config = dict(
    n_layer=14,
    d_model=192,
    n_head=6,
    n_kv_head=1,
    head_dim=32,
    d_mlp=512,
    vocab_size=4096,
    activation='swiglu',
    norm='rmsnorm',
    norm_place='pre',
    norm_eps=1e-06,
    positions='rope',
    rope_base=10000.0,
    rope_fraction=1.0,
    qk_norm=False,
    attn_scale=0.177,
    bias='none',
    tie_embeddings=False,
    parallel_block=False,
    extras=['local attention windows', 'gated attention', 'a norm on each head', 'hashed n-gram embeddings', 'an embedding shortcut'],
    init='uniform',
    init_std_qkv=0.0388,
    init_std_o=0.0482,
    init_std_up=0.0555,
    init_std_down=0.0555,
    optimizer='muon_variant',
    lr=0.00376,
    beta1=0.95,
    weight_decay=0.0,
    lr_head=0.00388,
    warmup_steps=200,
    schedule='wsd',
    decay_fraction=1.0,
    decay_shape='linear',
    final_lr_fraction=0.0,
    batch_tokens=[16384, 32768, 65536],
    seq_len=256,
    doc_mask=True,
    train_tokens=380500000,
    steps=11386,
    dataset='wikipedia_en',
)
Each number is 128 + 32 x the weight over its row's rms, rounded and kept within 0 to 255. Layers, rows and columns count from 0. Numbers have three digits each. The size before them is the row's rms in percent of the matrix's.

# down: layer 3 MLP down (transposed), 512x192, rms 0.0554, rows 465-510, columns 96-191
# gate: layer 3 MLP gate, 512x192, rms 0.0554, rows 466-511, columns 96-191
# up: layer 3 MLP up, 512x192, rms 0.0554, rows 466-511, columns 96-191
down465 098:069088180094124136156146111169153188137129157112132156131115083172145132198088113127120113118111119166128136142099060125187126044121105145129091129140154146127114176109154127151142052086073105112042144127134044078130157143153044137162127106160109043112103085135097129139119157152122124122
gate466 102:178127136132097070145199140207127155109089177175099143185161089150152106137127147084099115065162174144129120101101114106092124133146160101155153127158145104107125115121125082110115132087106137161066111137117131132124150111136128129125115043156089185130151094088095159153147103040150193097
up466 095:166135126122070097124158097107150109075140164187074132115182097056140166149154061147189148123158153171147121158138130138131138121169090098162154137156172056122157172131161097100091140107079061150126156110108132131076122109119103184164101106123141082128169130118121209152135108158115076139
down466 099:105096156178125196142166085201173149121069098163134164146138171162112160123116103121142105139133172141110117140121148168072073120094157098162195165151163168123100075108122158157117172091112174183098120132107125110129201091153103142142132091133152177162151183146063121143077140139144159104
gate467 097:162119077114167104087095119123139155143126106098155138134117111072159157103187096119131086134163095084180147125127078158121129137133151098152128131140163155134117096193103126094074153123105161074127055147154109185168113094143078089131111185120158151147175124131070165141181134126125099133
up467 096:118146136174111131160120116100166140149068155072149129144104077088196141107122143160138169130155102174135149181142137084123096134158115110139106087092102100127123071155114152105128116097185125127183164099114097137112142131128121137168123097160152140064117156107120151141195101149127185174
down467 101:173119153200132157224138145132142060095144108126088102110155187160126155092089148150148165176117159131139099127124166089085168147141085153102134108154070132151176131162092124183131126170098158110111184130073108065129168177117170072121129116160116111094194076154120096118081155116127113108
gate468 101:147155109086171112150139153149191124090146096078152133126107121125120142139162154123138150115178156104114173125104075123146161173181126161155199136129094131072143148035095161119076095095129142112155142150177066186127155141140103117151151137088161110116063107133188157136111198140105093128
up468 104:091121143099101154148174104106094124181198115093133135087149190156117083117073041122097131160064121106111119142150114119107141120106095124125114149167124112168155075170135147119113194135085132112188152143074140134185117150074104161137104155123118107137135134147107135108133094113174176170
down468 099:152123123125172129147191150118111117139118107100172136132113183036103136137142115163109080108071078204120125162140065133096089136102142154119124115120176136101101097133119113077096157163156172078175140158126122119140150177190179115074168151166108109102080117166155155098117093119117160139
gate469 101:131184114208135122119134085100150178139169132151139109142118156122077138131067116108156137133080122140085111077060148145092081128182079131095128114138118098138135130109077146182182131156086081141138142113111079113119158104149134118166149076110174127182176125168152160100040176143113148068
up469 099:148148117163186113126097113137137162142090136128154110104107096098089141123088116153057105097136146157127101149095162128119101101194133066151094151127059158171079112139089186171112041157142117082137166123119102147158152111154148158178105111125116104110142080109173128196092151125108119081
down469 101:035083160096179124155166101135113095131163110140127128151169116140160164162147147115092097149156095072097135147146110163149137129158100169108127186131139056099109113146120154115118113149127134142121162108184209093116119145195170145098159179186106096102127164124088186157186103161115143118
gate470 112:118134189131110132090077150137146114122145080117133173149138185170093153102138099109080108097096123117097139128139128133145154147189181130157120099129106158141125083117101134152090093169129100087143123140089114132111212148105132142087112119111124138142170151133094087109110169136097159178
up470 108:152135172127148143135121144172113101111134192174125155104193077100175112157139141168199098180151092138125085166073083142110094127070071089066125118169149101168153136144141117120119137107131164109124140091182095216126120146169077148070082151144083102136109131093175150128121096101159104116
down470 101:151098184121163162115119109110165087139161176123126097190095079135157101133141127138140141140184155131172116107118162137086076201070093104112172189116141076102084171140143117088146118146120127113103119130117113137099096099159150125150152139107121120180166100065133140108121095105170136129
gate471 098:124124095091106134139133088102128089131053110150109184114131079176133164132124103078151070124129111143110129069154055105087140085121127158140112123205146093104119104148155118152136121167121173131130115154125159090185161135080204157155074161108151149111141130149112095123155180108144130139
up471 093:193134164155136138099148125138120098133107165094089111128128179106104105198111104174141151184117090148144139148133161153114110144095170117167107095077117065097152163144082229103164109094176114132148086109104116129125153075133074067094142169114089140149112107100129183063103079110073109077
down471 098:153090082113154126121140127149180107158105118147160082138199121200103171178187130186087139119138196161140186055152103148104106179146127088113115118141143064115134179087069111138096159115071095079141086074112127124124129080128200066158079095154106087131194088137171188112121082164154124182
gate472 096:113160119094122141162162097144155176112144114149154158184114105100131138165119112166084093174118114072051141092125062035100105151106145121154121161103058137147123069091106122175139142105123107060102145156139172098109100128075103191157134086102125089104161130151158147105098116095139134120
up472 095:138163088135120077117119124125103181094137157096096117154147116118166097147138092136137099167133087073123114090067043085087079176121122155108151136140139162167138199166115111102157120155095133119094140124105122099110117113098072112153199118124097131069160083068125194110121114067148098135
down472 095:144098121143188090188149134118118098135104143152145077114101060135081120109173074089103136129132100212099098156089159202207158104121152138108094092170151133126078101143119151113114183072106107171162122104120098137153140117117090103169118154156118094127096087099102134164148121147170125127
gate473 096:089090122182126188149135088102140159105138181145114101156153123105118130163207152134161080112143160109151173141093087127080132137132146156149069110104117102115135135131133139114146144128086182126129120141073167143077151109087132079134111088194103126199070132108106175216093142118140147084
up473 097:148168138146121117192160122059140125151111084142096115126107061093153156123079153134114101129118162111099149071157143080142160133123114087142146082146149131098191117114106103107137110145149165123091120125154144153171078143133144151215118152166135119135059131164128098124099132090096116173
down473 098:153165128149163130190154123137091093186149147114100151090102140094123101137085120159148143188133091147155132175158144137148090151185185095128157120142187120140149155029142082126073127129168115120072119082177101144136111175082104137161079148134137110171095114137113134042154122088141129069
gate474 096:114114124090066144154128101127120148113121152121112148100092124187121110150139090141131156120100126114087121114112088176137116123157203080167025154091157103145132104087140113063110167186164106150134125095136123100140108114121130105166139160094141082111143096086098092131166153107124125150
up474 097:100057050075088130115138108160092139175135062114115125119196097158117120110123101111094205097109125114183105143082113153142141109092105088140144119091097162106139158141123162166128171145095085080174126085123133113118103116150104078126129070118163154124128097130147138145067158149161113062
down474 100:114139122051110116150143159130129129087130172098114129090098164099097074148135153190126158120147144158074135122107140115202125118125155108169049094167115147148157136113118165122140107113159143114112089074089158113114144165064130111112176083110141093059094221146115144126150085140169147115
gate475 100:125204122087099095107070198087121113061144164168077088069162158140137093105126163081123092108165097187089090136134092081115133140123134107125183084152148151114088079133185125160089118151130119105070112130177099127095112124101166117134089123104102105166147164195090104110113107175139159119
up475 106:147145172125141116191060156095077145129125134120162105121095147135124080112140118105166140116103136126141155102150101170145113127111109108106110077148149082128059130119086140129181167137162134155155065127142156111091102088111172117202092093147182124111105156176064096114069112139137113091
down475 106:147101148113123102134129091108109114155163082105104131104187149136098113147101120113148180103154148150138102159127088129105133067156146081131121130099070124172170115169141125156134192093125124122118169136134118139119140111094201140074096144190123099145184160119033168149120117104093154174
gate476 100:140119174100159124104090126128149157104173178108143181102129119108146185118088164169163160132168156120094185100088095143126152159090120139146083158163127103159113059153159095141147130160107199198191069154146159148119131163125109126153148166130113157091122104135114152156114143193134177114
up476 105:091145141105145094142141147111083075129083195110118132165082116130158138096151150142124092087053159124121127137158146088157093117117178176089146125129128112167107111078148118115152117059127110056136101217104066157099135095141170115134100069101117135054148120094123103086128117063137100147
down476 101:112109168161132089111176107082092159125046134170132134200108151090175111133108084095105123105112178105121116115170224117139102135153144087105169088122196092170131153080107100123101162098148070141094160191100101131128103072191143110101121110136122181084120122134148122108175149102045157127
gate477 106:141116121106124126128172125096214117142087165103084157181152152183185114119093144122103109152071167150097153139122135146097102142101136146124167182074164132147128104152078145132115070128107130137207107103131117082116138157074151169124139175165119087129144143159086130114128128119102154133
up477 105:139146120151103128128143124119126130115184090094181131096115187132167202075092177130144151194165107039165111134150069126138161080145134159161117113179093142157158127170136160085119121099146138099093157191151149114099143173149078110111108141143104138135127094088096083131120056167174108113
down477 104:133169115164159146073144151167063101153119114065105105158110172108116119169098176063111182122086127083126144104146111097166123170097116123126211129139162106094132130104135068125121130060089109155101151103101114122115121123052156154080103105147074050142151185110139149129117148147120157155
gate478 098:077190153097133160104175115118138121135146108099089096095149109123164144148135164159167092158134101124106042077177083103135102128116143096104171133181063125170117094111145146127084133144117107127109091078153124118101125137136169128174098130110090093085104146169165118093156139089106125125
up478 097:126110051040110105158115115155122165112113169139186115064119152122125139057088146109149087069117108116094110103123113142083093068069127130118129105176115170120061142147138077168093138138097097172117128067096125140152131117188119094140124114117148131108069123139164174145084115118140054066
down478 101:135113071107188142130059140085101161113126145176096095104161153124133139103130107166188108136169132128071119130103114152133082102200081166097182136215106133137105142138152092163118068169135113110082134111113100122155122150147197101157057086101137144140146113116092107113180142162181142103
gate479 097:109123069079124133101172106089119119141095119169096072124146102164114094138090172116153099055145123102125105154145183101162052143151169131120081140075132132066087097040091162167163084127149124134154107138131093102169131146089106114130186085152102126057081114133156149159099118142130149123
up479 101:101131162114159090117190180157116120073075104152055168106137174103174176145114130164139099155088101181112158043089120125160133092163140194144102137112101170038110172160192124120154179135137124110138128132082157153136174089153169161138130137068130150190122053181160094117088179179121111118
down479 100:185111108149159163161182097129138121115122091150114205111095157114167174162169139133147086154082131148119169137173094079166146158122083127119181119171070120106127208116177170150136131118121155095156124132135171208103143120183180114201105111138108180105137116181123157141165178151111115141
gate480 107:099160075111116103156165143102108141130169125124116127105145136133128106106126154108168183148154066096172089165160143173135133159131118083151134147120156123134152105155123158084112140121103102155116126138099180162167132175154140119175112118192107163163201068129112101133149129089149179148
up480 099:110160106123136158135174082171157078163072068171129142135153077130128100105143145189173119098089098115142159103172134123140132152199126080094153129132138097124129119096126164125037127134092073144154113107153133164103111128135068129127081125143143136137138170137103156160104136087112145075
down480 105:125140135097114095108121053134157129166111172102083139131146107154089101129124139136108130108124124106062097066118105120091072139110165136123133138139139147138117123156184186097101116128139170114109086129092129143133105161138125093125114133075178107145176101095137180205156149136133164116
gate481 095:128169163132132145134129138157144091125140148074178118134083085130143128110119185097105102105111148166235086144103149067145137133207083100088227089105110114118171155135135096085124170135144150167115149122127097179158126131121198072171112075087121114128107156154133110131102087166164149110
up481 095:153138119098136117142125175115121119141165095107125214121147079201131095158078144155133208118122134163108148146223139136070140175104150146182093173129050147136152136083105110127168103127163110124105113097150122119158073139087116155220137121083155143069118085108115123145115147143127059096
down481 097:109082169126104169123172072194085151159125180101152131095127107129100152135122154084129102123147083134162095137115122116134086152113125164157190125171101146089113156122137135019155169132073120165151139130174112160082108159127138119100106081123131141176142154146126178166141079070121186149
gate482 100:098102159125176131082113050093066126104124130183162192103112091192088175110175114129160108112111101119119133147134146149123176148143103091085093153155154118093165125125169112180066121101099097157162132124170100160100176138072145132100184085050076092163137195107159159125169116102119137132
up482 102:173212149100164095119078168113116084173125165098159124161097106156069121121101150148100115138132120081094105142157140123092158161085081198168108105176119159179122196143144124119203190099118163143149104090132102097118093105129161089121136118107161105155158099139105119197154132142158104085
down482 106:140120109112098148190061116141083182152082114181133090123042126163058100134121092096124129121147178195163100104164123172062136182068075165149105135141140111141189137103111111113131137133129167104127150150114120073149135107144146068101107110149106103147199116153098097157181122183147147106
gate483 105:089119170137115103124088159099127165123117176156136158125148131171053127077080113161171159109135129170163134093176178118132161102163097173135144149108144100098135076166138065069093073152188111150116137122086200129157220143163088084089142140117105128175123148128147142105101131127110119174
up483 100:149100104194140142111109191208140168146097141113125121138130109182107135133160074153080114187146160161123167103114103174164180149154135095140093131099092116097089124076101138113131129128179151087202172091122132114108120162116113111096140124111169127145125157135104168060129162140125100140
down483 101:178110145133147154117125131166150178090086151148144170090166125173131079099101099178110116136180129120071130152114119128142130105151143145117123085115123128168108129164146109115134109132103063081166208159120104068119165112119090145112124128127153131147114142088216137096153153100168094174
gate484 095:120094073062110116063136115110087170113152128118113121142138176137090155174113138110158147171167134165096106184115086060103163135114113093169050150211147167172145113087097117067092154089093112147114114085148139092155164168102125137130101131151116130108141151129144071102113088099118111156
up484 098:117119060120109167110152155120097125131153132136093130168112142083129036120139163122154163165153139104162069129117063114126182151105113038207162084166100096138117180187097154095119104081104108106132113132156135129141146123075140152158116156122151099126136115153166127123126082116113062142
down484 097:120145104083161153097113109121139177056143164101123118120121118179162086145156061116102142129113115130115147134099141071088168119102140128102064099136186111118105084056097159155070155153109184114200113134073076109140179079145114127135161146089060089115082093150164072142120142085167162122
gate485 100:127154118096046154100116152152142174108088171096168115150196171140128127148172126081211134142120134141106129139104126142135141100137102088114181132130147125127126127131108115094114112135139164061133139153102152147153123101114180148108086112106126093129190105151116131092181105126093146087
up485 098:117128151151049111126111193158065117145135165090146120143117158125148124126145137072166149125137115114127138106094119178203149120174054055136135145152116179129166154168105170096116104146127158103086143205064101182151120074108116132088104085145146163172117112089153118145129000146126132138
down485 099:179127159163164124145108097136119084180074093094069110123126147128126122142099099169103116086129146139151153132128130163148148123130190124135074129110066107145113146057135192162152155089168100160121131186132165150131110169107053151111190115215168170110049158115133142116090140116132099182
gate486 098:165123083112112135110152185134100169125123132145164152118160100129173149118090180152104083157112105085061125102094092145092153114133092102116134082100139110073090082146158120082150138164131145135094134156140159151189143157120141137153115123109153149089092146123131139133083099109139118161
up486 100:143117128086120159140075120124136176118138197105143134136142154108192136160165144166134103162143129098132133175097133123105162154152102119107119157056109112067127112111111170086127189116140069162100117116135134098072130056173148133139147149144142154124079170199047079125105130131084096111
down486 100:143097141125109162140049173158152158092088180048104137124169153117156136120178155119159152120187091141180151245109135143136060201126189171155145143124181140152116132105145118058159131153106127136142181069162138144115109116081129126123098140111140097126097116108154132170122144127078137146
gate487 100:129122121168137033113099087123158166095140127217147154153153135154093104147142123127112131155137112096176128143140103178142125113099210112148083034074117120123108149177178143121098063167105096116134170072103108157118100091136176107130131154079113130123141100124163185130159111067145122108
up487 095:097123101086150029144101128093161131110154160175140146092132155130149078170152118147115150113102133157176072187153085121117103103075161091073101104167162092126066105110126153124162129171139090102130151152107132155121109124135116156087200141183133155105131166162077137119087130108122101126
down487 098:109080091148154130145105118101179122080087153161099152162145137087166120127146146148128103136150142119151139156097148115112189092109170141124115148147128110121143078142103172045167156119114168150119123127127128185151140196135083086187176128122156077161130144129105137185098142143134104160
gate488 098:171128081188142099180080151099048097070124108128126123164135097162137101110106101096147102149160124101075138134112131133136138123118096123152086126122144137160056140161100191162080139081063111093112127119088125079100177144180166106101115151151119098115088137166102166078105174123107090125
up488 099:133122109104143148118144129167226134112070151088153135091092146124126091110100114146148107150179105119151088121139132090122154196141093116172112152129090177078123121085201145125103122188138119082122169074139090156119121106172110114136197135113100135128089150151155075135213088181120091118
down488 100:093089045121158187126142106144143099168129130132176174075120144150156115154077097140142124158081189085094111122159143094139110123178110175214116150164131146117159103112224153091083132181131076162130142047118084125122087084152164131168141159102144145146083162163121095149148094176083129132
gate489 095:107106196132153093103140130099122143128091098160136126123073107072141152092159123101088090153086221154121120082132134110112088185098073173151131122089083156102113125116151145085111133127118126111084060093163098172134133036149141128109138149182177094123127174137110157108160128186177121135
up489 096:133115147121155181107113127114125153102159160195098056111133191097133107117181204131093080100151126135093120215156095096143128120124138109090089141147128180101139168133171061132111116141113144154146098105194178088147102143120082122106153123042137136092095110132133079139112188107190189138
down489 099:136181082168103095141153239149100100089069130125133157144165086142088164171126146126144153112141092187198181103062165105167166158061100134116166129116101132126152103128057139110112141135153120144129157140126085136083103104110150141161111102151110108173136109169133126139134105108120120182
gate490 106:128138127112122116150105116161117194192138098128097148136121094117113105151126160142114147130036091184087141129132151130157116102145106124137173115155090136132168112102110134157162100168134145141097155169154138160122141145141138115123115079129118124178150154165139110165115117107107174170
up490 106:136110060082166111222138176196109132139143140109117167141176124140133097173133134145119149127096106161115139129114175143080116074187111167130134110095115115123056111084078146128086129167109128128096153136114132143129144134159095131104160114118167180167113130183147120163091165171132152109
down490 108:152115101119138128182068181118149123113106141092084123178087107126125156129118138145119122127137089107089162151200137153154130073133132119135177149199135111149158110092140137131096159124119139115122126155157132180114127095129164129167135077057132149150078116161141127151117176096052112191
gate491 102:084135107127152086145145050121115092167149133131157120131150117105173123115126108090105096124185105094105094129139206149151143187150164132100069077111118134137120151127187118131150118118144095089105138136139130142143119113203211124203132160135119087133068108074139150132170085078114134108
up491 106:128117173087119095165167066128121115191108196132168126124138143165140126119151098116133134129144114055141157096130181143090154210140143168063087120170169169073114136142108141167125130108097088106164170144148150114112121156139146066165150155113135126144132147117104146115157099141159130109
down491 106:146113147098125138209106132169131108174193135146086129137142123154098108157195084151136129147205025086144085117038187181122172095105147113091119158159174151115126151120136110139120110119090098113122155169091116143136142189082091102139212100080143115152138160142149069099136118124117089089
gate492 099:115177099148088101090106150124117121101148110094135130149109152093156095131148090135128130059153119139158110097085118176206098145162135124137108113048126155090109200059098150134117164100188137127153157135127103078114171121110161142101148102135172183115105118136088174092139112134132135129
up492 105:108108128141154112085108159148163146113194159160141142094150170090089129114122113102097147110132121141161187118175166113176064211156133155149086131151122150122095105159122089136116139131085176132128130134082085131099144199109074056178114156140123138124099093171101118119118142139093123108
down492 098:100169159203148118107091140134129091079171102142122132104123144141134095116109095127117112179173115086150100129059101193142126069104177135150155121144167151063110093136113173152155112156155101170139132131154090087117182085122122195113124132146117122145110039172147079117092133094154109093
gate493 107:149196087180194157109088115136200141147153104175087136150187100129142119149144132111142151194104152159173147184172091118133072201150161100121110222111144153149122118124136154113060147129068159124120141120146131087073141091128149122164088192177115130156100147121095126086108131113114095123
up493 100:110140173158175100122141179113145083182112082113106162109105035137095183138163131146155145109103153152173093125144075159123159120147168112133154107117091161169170114107080188151077103087123122151146106101132173102185194103172116173079144155169078189137102125167112144170111115138067114155
down493 101:142092147157174184126136115158087160127128097163122123134162124152131148162147101195179176153112159215116116137153136130166154090156169117090164114107162136160152123071123112153073197104086154158092180115136076190144098073114057118133066177189127127132111197164046108144166110107103146162
gate494 102:122119100156145113064119165083166126117113116134098101116112148051128104144112176140137151170163161101194147103189096155119138118089098100114130160098123168115145122163091101164144141114072117128138112139150112105166127094101175118081041068135096045147141128177093154175118097101114118132
up494 099:109091073099122126090115123125140093130116073144065094160144171157125082132095154145179146123114104099084081106146103167127181102108140149079049127079098138170088128131092164143097094106153116156140097158130106095190109093098174163143096145049163130127110110129132098141088122140170064111
down494 097:076096127134097114100128142126144155072154066143122112100115142077109124117123205137058111121157166196128140124168106163090156111154171092087152133120190097121102066146125093114072128107098095109152096154086122114114087143110188153160088168108083117091098144153131132199170083098147083117
gate495 103:170077126115085148167151133098158114142107190128162133107101123180139114094119160114118134154106102116106161093162095125146084158104143153118128127096112094167144052078127118136030173146095082222157123117113100091098129185123096093124145157085108145143141166178113135100090084151126098174
up495 102:127089139068097090147118112153131186142144134143100113130141149072214113120135144173122130120158061156133139115142132087141135116093144104124130114146137126176115139140126134153143054176139107157135115124112181151170149085042201145123101053100176140124145110095137130133157145170088155092
down495 103:175071108104134128149105147161068146096141089206173112162096164162146088150140191127175164143106067109115131117132122130132128138145175145129085154097152124128150078077063125125121111155117127120169160127097125133132113114119097105125145132157136220137150169127147139154171112141123135176
gate496 094:119185074160139145182122138138134042072163117113138107118126166123136132123104080096078129169113064112155119179114094127092109167098109132127142124142143157090109116109135149121096127150091168138140094056073088161137104117066113134155139098107113134104151148107143166206115104147199121131
up496 101:129117173130153172086124134056157129166125122113067152183075169109092096152139173151107203141093148097145195142140153121219102143161155100158112153126136093088112161161117167124135096140120077123148171153181169117156119127158110127117159218153105145135118131155114116140139143125150224143
down496 100:128124139126117149132129108157153147129150133181149110143171112173131118128126138166139100118175149192164135057150129158080150152134127089118126121188038104146069141124141111191135132147182155164154127146137143138154121134183150169126120183139168141110111176130101159132079112093108142129
gate497 103:161162124173069113156182062105114127115119082127147116105193121142163119133150154141132127150153112139133118125127099123124094182173160128110062121094105095157114180112123138171171152098148110163128132133164100082093139103184137102126108119159127177132077156139139150121088132128132123121
up497 104:044112131198147109171141108099125181103134106132088147130169133193101159163120069165130138141120052133161169171197136147091153184137142181103105124122120170163150122143134110127080168147132106157160089043138135120127168131147133125145139133163157083116132147132181109129120142115070102081
down497 103:073106092152095123185112160157130101120113092124109096135214068193113124097068079162147114164174164144149173127135130084145103159180132102085072101073106114151180166094108128148158122111152058109177078144182133126129131150127121112169139171076104110125130077140102082124131151152171127113
gate498 104:092122051116156085147112151113152115106154105191103111125107124181129144129148102174133149123145042088106161170098110145091170134121114134206100097148146061102128121108115175127187134155106145175223173091146141143181172086175176140179164117120147147121105074181110091126108079130133126077
up498 099:119176142143087075102088189133165127099131110113211119092070094114061167107137184052113094129143165165127124068153192120123108110080122104115109141153178071177130137115120130134093132132140159147101115139126133108127107154093178174135149117107120133209131082089127183143168094093136146095
down498 103:155134145080083139130198134111179118124120126166097125189093118158136078109146076112070127051190101099145128097084111139072153149109095143159040102151119142101093102125134124109130064161164080117123118096198172119125132175120165159145167099129137134139111105167109190093136136078118134129
gate499 103:123137099159148117191133147105146117112142143116070092092158112137121107187161159133164132165123121187102142164067094134152121195135171138142140106130100094131145087147142090137180091191112158150106194097151132109066153151140051107202103067156135077118122123150143113137106152122160152149
up499 102:082170153130117162112160108099130188149149099150107075112101117151116082147141138116074079095143092084147156126121137164105212085135078165204112127140172143079085156138130133156167076149148172215156091135109149083163119131130117182108143152122103145078182170061091129083156118129150154189
down499 100:159127126062082104116155128106155124129200139127178189114170158132171147136106168167186109097093093090078134144132064097121117127135070173094079107109108123135108101162094133065083089113149088171209195127106119119158155100125095134144105096122088100068059198118117167128077125147126097127
gate500 098:127143199100155136098141129097104138109101082114162196148136105141105087090086110133106108182129146086097147063103159182179107148137129140122188177149124157081078134145096127154119117055081121115181163129132075098083104141116166135078135113139127086150167184144148131135176118155104199136
up500 099:152124096133096159112100137177132080152184165169132140122057125160156063148114125096117152110161175137117087175147106122100135079100093215122089167134110078144165059091109132119111171141123073108146131171117124140166153043150113131188130126127093162122126163078129143140153107161156120113
down500 100:105141098201160089128096085199125125151125159117121155126119153114099189113150149136127087130098120193132113100154152058082166113126150143112210098109168109155165064163144128105172110128117117098087112153190122161154064237135151121173139151110168141166095159195069137115126080139173108122
gate501 097:082178090133129109108163115093191157120112156088153106177040146137129086127179135066179155135118093125173125119145127147099072187100094154107122136075108087161124152084093130104082114125080122075153141098123112095113153136186116163132127174150152157160121154109153169098161143169152137142
up501 097:115062144097111166123108145119182159118122116180078116111221145139130132131111112173163161106139137157138149147092123128148106078169110104147075125129159142079131165142148162180138165122191095126061138131156131152186121114121107095153090103078179110137084114120117086229120201087068128109
down501 100:119147133081184149126112131164130157174120126112130143166123171151134135065184082101080132072149108074166163102156169133124148120118168151131132081097109129126161142170105155099131108108089143134165121130089145087136189099108088115137114119167097079096140157121121140154144063164160163090
gate502 102:131089113141097131115113142113112143126128103044095056138158127151133131141162141115176105139133145160160189139140068124206106153127131198138117151095113122105136119150173143164130100205128127147162096179089146092140107180120111121162104091147115132158141160096078115134088135122129174090
up502 098:159121080079151113095120160098112056133153102153091114115116089124120166170141062134161121074164114117149163119133150115093078132141206124154191122079171111127175113166176192151172046167096125168145122123113183168074112109153136082152162132132108133119160116112130173112168142149107155129
down502 099:123103150111039111112132048060111140086156109057132130128151090130159100073072168145093064106105140141154186167108130148146180107114109150089156109089177116127161128166143071114142119159177123100140067125102130151135126131122207136144104150174114111205174170133149114125094141133156156136
gate503 098:108134124107116101111095127139145158158107171127100135152115119092073183140138122075180086126089146126064072085141161123115189134093115090176144184131123085121173123146165121063139143151090123140035199142110112092081123144115032155127145139144130107141063154134119132110122076145087139097
up503 098:162121100077061076133103121105172120056158187132101118084174128104126135161133150072130098151094112082116085118123159140079161112119101127131124189171087133096168173161096106161111154200114142100115159137136170145092110179154128137133138113115143123167158079116149079118142086116141149136
down503 101:112108085163110133111153132170095164153074129092162095129104187208150175151124171096152145124188152145093102070147202159155093136165133173131178122092148175128069112146101082123157115147133094167124081151115118136128121111221162157119114149185119083153102112118153138147127106196153121109
gate504 097:142062119130155129163226057136094145097100163153146140138151090159172114113124139124118114142161120120122132170140143097131109139155135174104225146105132171183117131069155099050136126076091119095149189121090121105139119123127169136076100117069125147118177115069141088153124117179172129127
up504 098:147102104137119168144210118157128096162150102097189149140138115117145137080171154137102112064105112137120129116135106152141076098162092098122210117160121205131108175149111145090114154066041084140170172139124128185109109078130138125140151126127179129097141177102203145123121095163174108133
down504 095:161105153170091139143146070179081142158111136061160153115109156108090134072200114108108154094105077142162088135112104109156132045125123134170181108110113190157113167090136128157194154069118211075145129102161147103158083145142122077151141062141136137138139142097179097141125118119070129095
gate505 102:110135090119113167107138151078196123124161162124177139130116116117155124093129126192106153130082083183136126135083206119078117136132121141109076129158131112129106086174099084123109115101147063115114103075141128155167076055081116123151106161157084124152189120134138123123107088070147178183
up505 101:111121143181144084145218136135122092087121157062151096121142122130187149081095114151119117104061144139187120094140126149077171128167060141096107167118131141134149113184136107177086141099117192091075133204097074159118156190120137113112095101159125151080136151163105162114112150148134113154
down505 097:090148127137101117155102078178156143203094082045104077107079135111061136145120149089106130103150140129134185144143161107143188086156100172145213067104178074100142170084157154145132170102080174103078086149117129144156199095115081165108128090067166146138122196168118140148153125144091161122
gate506 097:154111165166159086102105160074141055108114085098134077141159150113127075148115140130126132119113106077141179143089105122104164151131138140122115165130058068148117124116173103030131178142148091133133159122194087124159100104123184137099130141199145129112134106090103125108121115169136187115
up506 096:222074141142115106181129105144128103130133107198185161140162094116132101154112154134150138068174204118185063128177157122164123120100104184135138121105120135114184123146129168096110143100109126072119181110156087122115180150142154065165145144130178129187131156093064098085049134150104124126
down506 094:096101121142143133068083101121202138176129059096174145094145063114127130174070190119160131112128177104107114094165145115075130112110087141089127106142157185141141076190119136142121145123082109137178195132134154139189102114094172118200148192138101136121091157134146135103071158174202131123
gate507 093:097111149163107149129124112126101119091147108157128100127137130082137068109120125111138164113109186152145196105099131138107114147121132020170162069147123121111159130092137074096174126095122101126144088201175131148091102132054085181116199119141153121117171117049128168125106064154138147155
up507 098:144143140145120120076143144117132161067111124168136064113164116117125074089138105131142147074107163141216166107169157149111128104122190147165168099156151115128131137101169094133172114113159084152154094192202087204145113124108035102102137109130108093094183142092120153146118111141128189134
down507 094:160170169127112148157090094101084140141076138117110119129147101135171102140159127180080112099088168110106128141096133157140118086117159127128174083115113142176173120118125051141187133140104155125091133087127117133118133157077089110167140077083170133114127120175110139105177146141091093158
gate508 104:130142101110138160197207125088101127178108108117114165146148142141132166122169088097141164104170099159129104101082184163155119146147208096124112125136085071177121126124129159111078141102143105116120119078108114169118154179169063132171083155093217136095138127060126227145083111165097200158
up508 108:130101160144162103116168118115105095108111111130129117122149044085178123121079191165166162131062151134163222160087138130100197115139080188080150123123161159140131163162140154152158130149153104138125097121149142157176093136105156170154102121159126115107098151174115092165128099152147124064
down508 107:118070090164159085092136125088145083137083152118084122139153096069170126107110215179180141154102163176201206118136164115126158199207067134164101137139149100135125155145146150157104147140137101130124120112089134061163126103109117124153129063151048051117109093113100074113129114163133065115
gate509 093:140146133155123096140116212134081103112139165138157152135134172114105132115052129117110136121119140124105148075156102164165153124156083131191135106086132114051181090170154121158149180093180153094098102083065147173133123144137131116104097148116066112167121116111117110122168066071100132151
up509 100:185135182110142122132061126100143103095117113097162118145146140183132073116190120109138152166112117085108148106120096145109116078093094130118107103161115117143149136091108114126126131110166130124084140179095110128109088140072107138105107149110076129176137117105133191180107040101130143181
down509 097:059161101147084197145119071052123177165065129122161112130112087139159160121130084154112173120121139163183056101130144129182133182114139144071125110192162125090110146181175107105119095139098108120142130087127128146156199184164158142136131142143197145084094111143155095134168176177116165098
gate510 102:150101158127112116128134147138131151197129132138084154167144187122193088090187130106147110172091115158120156172107107088116104134161136144078126109153084115146112125129085101123103061087112113093230112108048039114133100107094128156116147174175102097104100118130057090104151155162134202122
up510 096:151078164127155089132108118143112122080153159156078105160099135177103205104098189172107108163168101113115155116084156103141149203091162132127079108183101161111130167141100106153174150156143090098120173145173148183116137083154128095164103128101114163121086089105123119162096114128126120151
down510 098:112186118179163077062162156126174115085096120118159155070157132129118155166125134097116094117127179089199151150120165156137114116076064119124147144087157045143122156179164179107139161091135128192115107072149112134174117124120098081146134107158167098086140137095125135171168074058116119170
gate511 104:133110201112210108171116154136083115092105151189149138194189138124108177130134151174120116107087123132136159167131107143102153077165081110148130155118129090128140182091118082149129124110072106105115118183120182180088112176133128162091121140150153172132178124095096129121149108145096187110
up511 097:085165095113137145157128185065109173109171170098119124067161127141076113109167091090153115096124162145179116145138093104118079083172131099095147105152118095116140111117221096142131152137123126154114128121201135063130086097131131112174089073137100090145130111118123171193098117094145109104